config.toml
n_layer = 10
init_std_o = 0.0
weight_decay = 0.039
batch_tokens = 32768
train_tokens = 154000000
Each number is 128 + 32 x the weight over its row's rms, rounded and kept within 0 to 255. Layers, rows and columns count from 0. The size above them is the row's rms in percent of the matrix's.

# layer 7 MLP down (transposed), 512x128, rms 0.3, rows 26-42, columns 0-63
size [ 96 109 105 108  91  99  97 106  95  96  99  96 103 107 106  97  94]
[[105  79 160 136 110 124  96 170 122 145 114 176  99 126 132  87  41 125 126 102 194 142 142 117 180 167 194  95 127 133 164 155  85 193 134 113 147 115 104 114 130 126 147  88 126 142 100  93 122 184 189 170 113 158  88 198  99 147 140 181 165 166 123 106]
 [180 137 140 109 115 146 145  84 145  97 151 152 160 154 113 154 112 164 148 123  92  85 126  90 133 125  89  82 135 163 140 149 140 166 107  82 160 168 122  88 139 137 108 141 141 104 115 226 124  46 148 102 101  89 101 162 109 145 130  82 120  99  70 126]
 [ 89 169 124 135 139 119  75  92 131 164 114 132 133 120  98 153 174  90 108 125 148 113 139 128 105 130  97 178  94 147 129 116 142 150 131  61  70 127 168 182 107  80 169  30 129 112 123 162 163 162 153 137 180 148 100 126 102 139  49 143 103 135 105 138]
 [149 136 145 143 125  92 124 116  93 142 118  95 132 153  91 170  77  72  65  97 115 101 170 127 140 149 145 134 155 125  87 162  99  93 144 156 102 100  68 104 119  60 127 124 180 104 139 131 132 111 169 191 113  75 120 104 123 128 119 142 173 115 127 188]
 [122 136 118 159 153 103 101 102 114 143 161 180 115 167 127 133  88 130 220  61 147 144 103 124 129 142 195 100 134 182 196 133 157 171 134 153 127 153 141  87 155  83 145  64  86 159 111 116  71 161 148 131  91 128 102  48 101 115 120 136 140  86 155  83]
 [ 94  88 182  74 122 156 141  55  79 140 102 110  78 138 128 106 114  77 122 125 118 151 114 139  66 131  93 133 139 179  90 105 120 126 118 167 155 125 135 152 107 171 164 150  62  99 147 116 120 127  59 142 160 190 124  83  87 127  98 135 104 119  94 115]
 [131 154 154 103 139  98  69 219 117 172 113  93 105  78  98 170 137 136 127 100 118 130 100 110 141 148 174  95 146 114 137  92 122 129 125 181 126  87 142  86 164 192 124 131 132 124 148 118 117 128 146 135 139 168 190  59 153 106 136 161 200 122 158 131]
 [147 158 114  88 149 141 131  54 155 162  97 151 153  92 135 116 115  58  96  79 186 127 154 162  68 127 131  86 140 107 116 216 133 132 179  83  79  90 163 136 108 118 139 160  88 106 110  57 102 108 107 138 165 175 159 119  96  87  95  98 149 117 121 164]
 [154  97 186 132 132 129 118  90 140 196 166 100 158 135 117 119 105 100 112 111  86 157 135  89 115 169 143  67  97 174 156 123 155 128 124 190  92 179  23  68 108 106 146 127 173 182 146 106 144 135  77 118 116 110 124 155 151 130 131 129  91 139  72 111]
 [115 119 144 103  94 121  76 150 118 148  92 101  96 110 120 202 102 127 152 116 111 151 166 150 144 124 177  84 149 123 130 161 191 132 116 120 153 139 129 122 164 169 125 155 172 116 222 185 122 107  84  87 136 135  90 115  81 106 140  84 102 108 145 127]
 [184 165 131 112 146 155 117  93 138 176 101  81 177 123 158 168 111 105 106 179 144 160 122 106 147 129  82 150 113 142  75 119  79  98 107 167 101 217 169 175 146  76 139 177 135 104 139 135  80 120 117  64 141 120  73 120 126 159 101 143 140 144  81 103]
 [147 121 186  61 183 155 196 145  72  96  98 125 126 137 121 161 130 103  72 171 131 118 121 169  96 149 184 155 184 118 162 170  87 142  90 146 160 138 111 126 108 141 101 168 139 135 100 130 131 159 130 129 147 134  83 127 109 168 159 105  93 152 102 148]
 [ 93 173  95 159 105 145 103 118 161 151 171 176 145 146  83 159 132 166 109 147  99 100 131 110 132  75 108 111 139  98 113 164  60 110 162 119 102 135 159  78 124 147 133 154 156 130  52 165 148 117  98 134 182 118  81 205  70 145 121 124 114  72 146 152]
 [114 110 105 158 133 121 106 104  98 122 135 117 144 197 114 133 103 181  98 126  99 123 136 110  75 165 135 139 105 134 105 132 136  88 137  79 129 138 150 142 114 149  37 136 225 107 134 127 105 149 136  88 174 136  77 110  82  73 132  91 102 177 123 132]
 [125  18 130  63 117  42 121 178 141 173 110 202 132 137 152 158 139  92 142 121 180 138 101  74 137 131 118 141 122 126 130 147  98 103  93  95 144 123  88 143 148 150 113  93 133  91 127 167  67 210 118 136 145  97  94 142 120 179 158 159 116 121 111  47]
 [135 210 127 105 113 181 145  94 133 132 153 105 135 121  96 165 124 158 127 103 147 111 120 133 165 130 184 144  88 109 145  79 201 123 103 142 125 152 187 175 129 141 132 181 133 107 126 132 148  54  92 101 129 154 192 234  86  80 133  81 105 192 163 145]
 [109  91 169 145 106 177 138 103 155 134 112 152 121 136  92  99 120 115 158  77 176 178 122 160 130 147 108 163 172 132 157 197 168 180 113 134 128 159 164 112 155 197  98 167  86 163 122 111  93 141 124  88 140 117 161 111  79 103 120 123 121 177 157 141]]
# layer 7 MLP gate, 512x128, rms 0.301, rows 27-42, columns 0-63
size [103 103 104  97  99 105 100 102 102 105  94 103 102 101 106  92]
[[114 135 171 114 113 157 138  79 211 126 125 120 166 125 156 120 113 129 143 117 185 166 177 170 163 183 114 150  85 127 103 130 138 132 173 166 103 152 182 168 157  81 121 159  96 168 125 151 138 160 141 140 116 184 149 109 139  87  54 162 118 110 160 149]
 [133  97  59 144 219  87 130 153 101 119 162 154 192 116 150 100 162 143 152 186 167 156 147 127 126 121 139 126  78 125 152 131 140 112 125 169 193 127  88  83 110 147  87 149 161  69 124  86 109 119 121 141 120 120  52 106 118 114  98 129 159 138 148 134]
 [ 74 101 135  57 120 172 113 102 187  57 166 119 139 148 123 143 176  94 113 141 183  90 154 118 113 140 161 132 113 113  42 130 116 134 132 122 157 142 136 127 142  96  66 133 131 119 102 118 152 190 183  89 107 105 146 152 142 142 123  87 147  95 150 104]
 [138 158 135 206 177 112 158  66 112  87 117 100  17 165  81 172 116 143  78 125 181 119  76  99 164 162 141 130 140 149 150 112 146  86 100 170 144 153 134 139 126 133 145 128 135 132 137  78  91 126 140 135  70 125 127  80 108  77 107 143  94 107 216 181]
 [109  68 132 164 167 148 168 148 107 151  96 126 110  97 120 139 183 124  96 135 109 188 107 110 153 142 189 155 153  96 102 123  96  83 101 120  78  56  85 111 133 184 182 150 168 111 164 148  96  85  61 143 160  93 154  90 124 107  64 176 133 152 178 160]
 [190 180 139 123 103 132 148 107  99 180  84 160 125  53 151 113  95 157  81 184 109 130  94 146 147 137 101 151 160  88  88 119  60 146 115 110 114 181 197 119 134 170 153 102 104 141 112 172 150 146 151 122  90  70 101 130 128 103 143 125 182  96 121 160]
 [147 125  82 136 148 129 124 162  89 129 117 144 116 139 176 162  77  44 136 141 139 138 105  87 171 144 136 122 153 135 109 124  99 122 168 128 104  67 159 157 128 153  98 107 105  83 104 108 177 116 183 115 134 170  79 149  43 154  81 107 153  63 107 146]
 [153 111 129  92 155 156 178 175 121 159 132 188 131  72 122 177 141 104  59 122 150  99  59 166 156 137 143 171 172 107 150 102 136 123 160  86 115  93 120 104 125 141 117 151  78 134 130 123 153 144 109 124 196 153 126 134 185 105 105  93 100 110 102 142]
 [154 128  63  87 164 168 125 125  84  90 140 164 151 147 118 159 149 147  70 104 147 124 172 112  79 106 112 138 100 115  93 148 139 126 152 126 120 127 170 109  95 122 102 105 159 132 121 169 141 117  82 133 126 108 134 144 147  93  85 133 148  86 137  71]
 [109 120 153 117 117 138  76 127 165  92 168 143  82 143  93 130 132 148 128 159 142 197  90  88 120 142 104 103  84 179  73 180 158 109  88 138  98 184 124  88 143 115 127 106  93 154 162 123 131 144 113 138  46 134 166  74 163 123 131 166 112 132  94 142]
 [125 156 120 102 121 121 180  69 195 197  80 120  70 136 122 112 120 151 200 101 120 161  60  92 112  80 154 128 143 131 156 152 154 144 142 151 132 107 105 195  41 145 134 143 120 162 111 135 145 118  84 131  72  96 147 157 177 131 121 129 116 107 154  92]
 [ 87 132 113 143 152 100 127 159 154 164 178 147 145 124 144 133 105 173 179 120 105 143  93 110  70 107 156 132 134  91 130 168  90 132  79  69  97 113 136  79 144 105 124 101  75 127 102 141 146 130 174 153 126 195 153 157 186  95  79 167 140  73 108 115]
 [ 65 135 123 140 122 145  78 125 119 156 137 128 102 100 118  93 129 105 178 192 134  78 166 107 148 111  99 111 100 124 139  68  98 150 160 126 152 124  98 166 205  83 162  93 137 175  93 169 165 127 123 122 106 121  95 155 163 173  67 178 126 122  97  96]
 [161  68 156 146  70 152 103 148 103 109 125 123 125 169 127  91 133 146 110 137  86  61 168 178  97  53  55 165 129 124 112 157  72  97 130 143  81 131  99 118 168 135 133 186  92 113 120 180 136 165 155 123  77 136 104 147 164 130 144 126 185  97 190 180]
 [ 73 147 172 118 104 106 174  93 107 126 148 114  87 117 109 188  78 107 156 118 153  84 128 150 147  99 152 131 155 145 103 149 169 122 127 150  69 184 163  95  73 165 117 144 114 152 107 170 138 152  91 166 159 188  93 110 125 134  69 129 126 121 127 143]
 [150 127 108 162 151 129 122 193 129 133 135 131 152 109 132  73 137 108 179  86 161 176  44 146  88 159 105 140 148  99 191 176 132 108  89 125 119 120 131 100  36 105 152  96  88 151 135 153 129 157 163 134 153  93  90 104 136 146 128 167 144  95 108 126]]
# layer 7 MLP up, 512x128, rms 0.308, rows 27-42, columns 0-63
size [110 106 112  93 103 104  98  97  98 106  98  98 104 102  98  93]
[[127 122 160 124 125 162 112 154 109 118 148 150 135 175 133  87 166 185 118 167 132 101 135 152  99 192 108  97 152  90 136  92 113 177 128 148 176  55 117 151 110 184 170  86 135 150 176 160 107 125  94 121 166 113 141 133 115 163 149  82  73 173 161  31]
 [ 93 146  99 114 126 148 128  96 166 109 171  99  98  87 129 138 123  96  35 104 197 161 133  31 128 206  97 127 108 127 118 155 118 132 168 166 172  99 173 120  91 132  45 142 137 132 145 118 142 127 197 133 118 118 154 117  93  77 162 117 138 112 106 154]
 [144 139 181  77 170 120 118 120 145 129 198 112 125 159 119 155 134  60 120 141  99  68 137  72 154 171 147 128 112 121 105  63 138  87 134  78 105 191 100 161 116  95  84 114 101 157 128 155 141 137 136 128 105 117 102  93 138 119 111 138 114  42 125 123]
 [135 195 139 130 134  95 110 132 164 115 137  75  76 128 107 112  76 111  99 111 125 138 173 106 157 160  96 157 154 147 140  73 115 135 103 137 112 146 179 200 139 158  57 150 114 149 126  74 174 202 124 162  92 113 146 134 189 146 168 146 132 102 139  65]
 [134  93 117  89  87 164  89  96 106 120 121 118 172 148 120 107 109 139 199 135 129  92  82 184 174  59  98  93 112 136 109 165 198 176 138 164 132 169 195 109 138 152 105  89 148 184 138 159 140 162 137  83 101 105 102  85 139 139 196 102 139 104 102 159]
 [137 107  77 109 147  57  87  94  91 108 138 111  93 172 134 112 141 169 102 159  86  93 142  92 116 171 169 113 111 112 183 130  91 130 107 121  92  80 118 118 104  69 153 114 101 143 132 162 180 138 102  75 154 125 147 152 174 137 157 116  62 134 112  73]
 [ 97 147 175 114 143 151 140 158 101  85 181 119 158  76 147 157 121  75 103 142 170 115  92 123 109 152 149 130 177  99 177 118 120  95 190 138 113 141 131 186 109 170  47  89  89 164 142 160 185  70 167  85 163 121 112 129 125 153 133  92 124  84 208  85]
 [126  90 166 115 157 174 129  94 159  73  96 109 183 104  91 108  80 123 188  87 173 137 148 175 140 118 115 116 110 125 191 124 159 156  94 104 139 107 119 128 172 123 161 140  87 145  41  79 149 106 161 124 119  89 161 140  91  94 169 125  80 146  78  59]
 [ 92  64 128  98 121 158  89 132  88 183 145  90 154 139 165 210 121 132 102  90 185 105 115 137 131  82 115 167 142  94 140  99 140  92 125 186 140 180 101  81 130 110 177 175 139 102 150 176 128 111 149 153  85  66 124  81 168  94 128 133 120 100 117 178]
 [132 180 117 121 121 116 102 142 173 120 161 135 145 131 117  96 146 148 107 156 164  89 129 111 170 142 100 126  64 123  96 111 101 155 158  60 172 104 112 140  97  77 160  45 148 119 131  93 191 116 166 139 144 104  94 193 159 138  96 124 164 193  99 136]
 [134 132 100  69 119 122 112 132 181  85  89 115  47 145  85 131 144 103 164 115  89 209  87  73 111  96 131 109  71 177 117 116 156 110 118 150 146 134 133 158 127 104 154 107 122 129 168 162 157 111 134 120 160 109 129 145 159 108  94  83 125 115 114 139]
 [134 175 190 145 190 115 126 139  79 100 220 156 152 165 133  87 118 130  99 157  92  84 119 132 128 146 139 211 161 136 121 107 118 101 196  83 146 135 142 145  64 132 163  67  83 151 141 121 208 167 138 102 107  92 109 133  96 101 105  75 153 149 116  92]
 [180  59 170 122 116  91 164 122 130 114  78 112 146 184 108 191 159 180 136 159 149 123 171 184  93 140 118 118 161 126 146 172 123  97 121 129  99  95 132 133  99 149 177 133 111 139 150 129 137  74  53 107 112  98  80 113 158 109 150 105  95 212 126 125]
 [115 113 149  98 134 183 128  73 116 140 121 103 122 105 154 117 148 190 113 112 158 119 116 131 151  98 107 109 104 132  74 131 109 107 158 105 119 122 144 111 146 120 129 150 163 143  65 156 146 156 127 135 154 154 112 181 129 113 171 158 213 122 124 143]
 [ 83 125 148 140 144 155 130 142 206 128  33 113 102 130 177 125 185 112 100  98 127  67 107 124 134 172 136  64 146 124 186 115 159 130 113 143 113 109  91 125 132 112 127 145 135 143  51 125 146 128 137 119  49 100 159 142  47 172  98 119 113 129 132 111]
 [163 100 127 118 139 163 155 133  89 147 152 182 165 155 134 173 115 149 119  93  97 125 112 101 144 141  83 144 161 151 119 148  87 171 143 180  66  65 134 103 172 127 152 142 125 146 109 133 171 101  66  86 125 172 129 143 141 182 139 142  67 124 130 129]]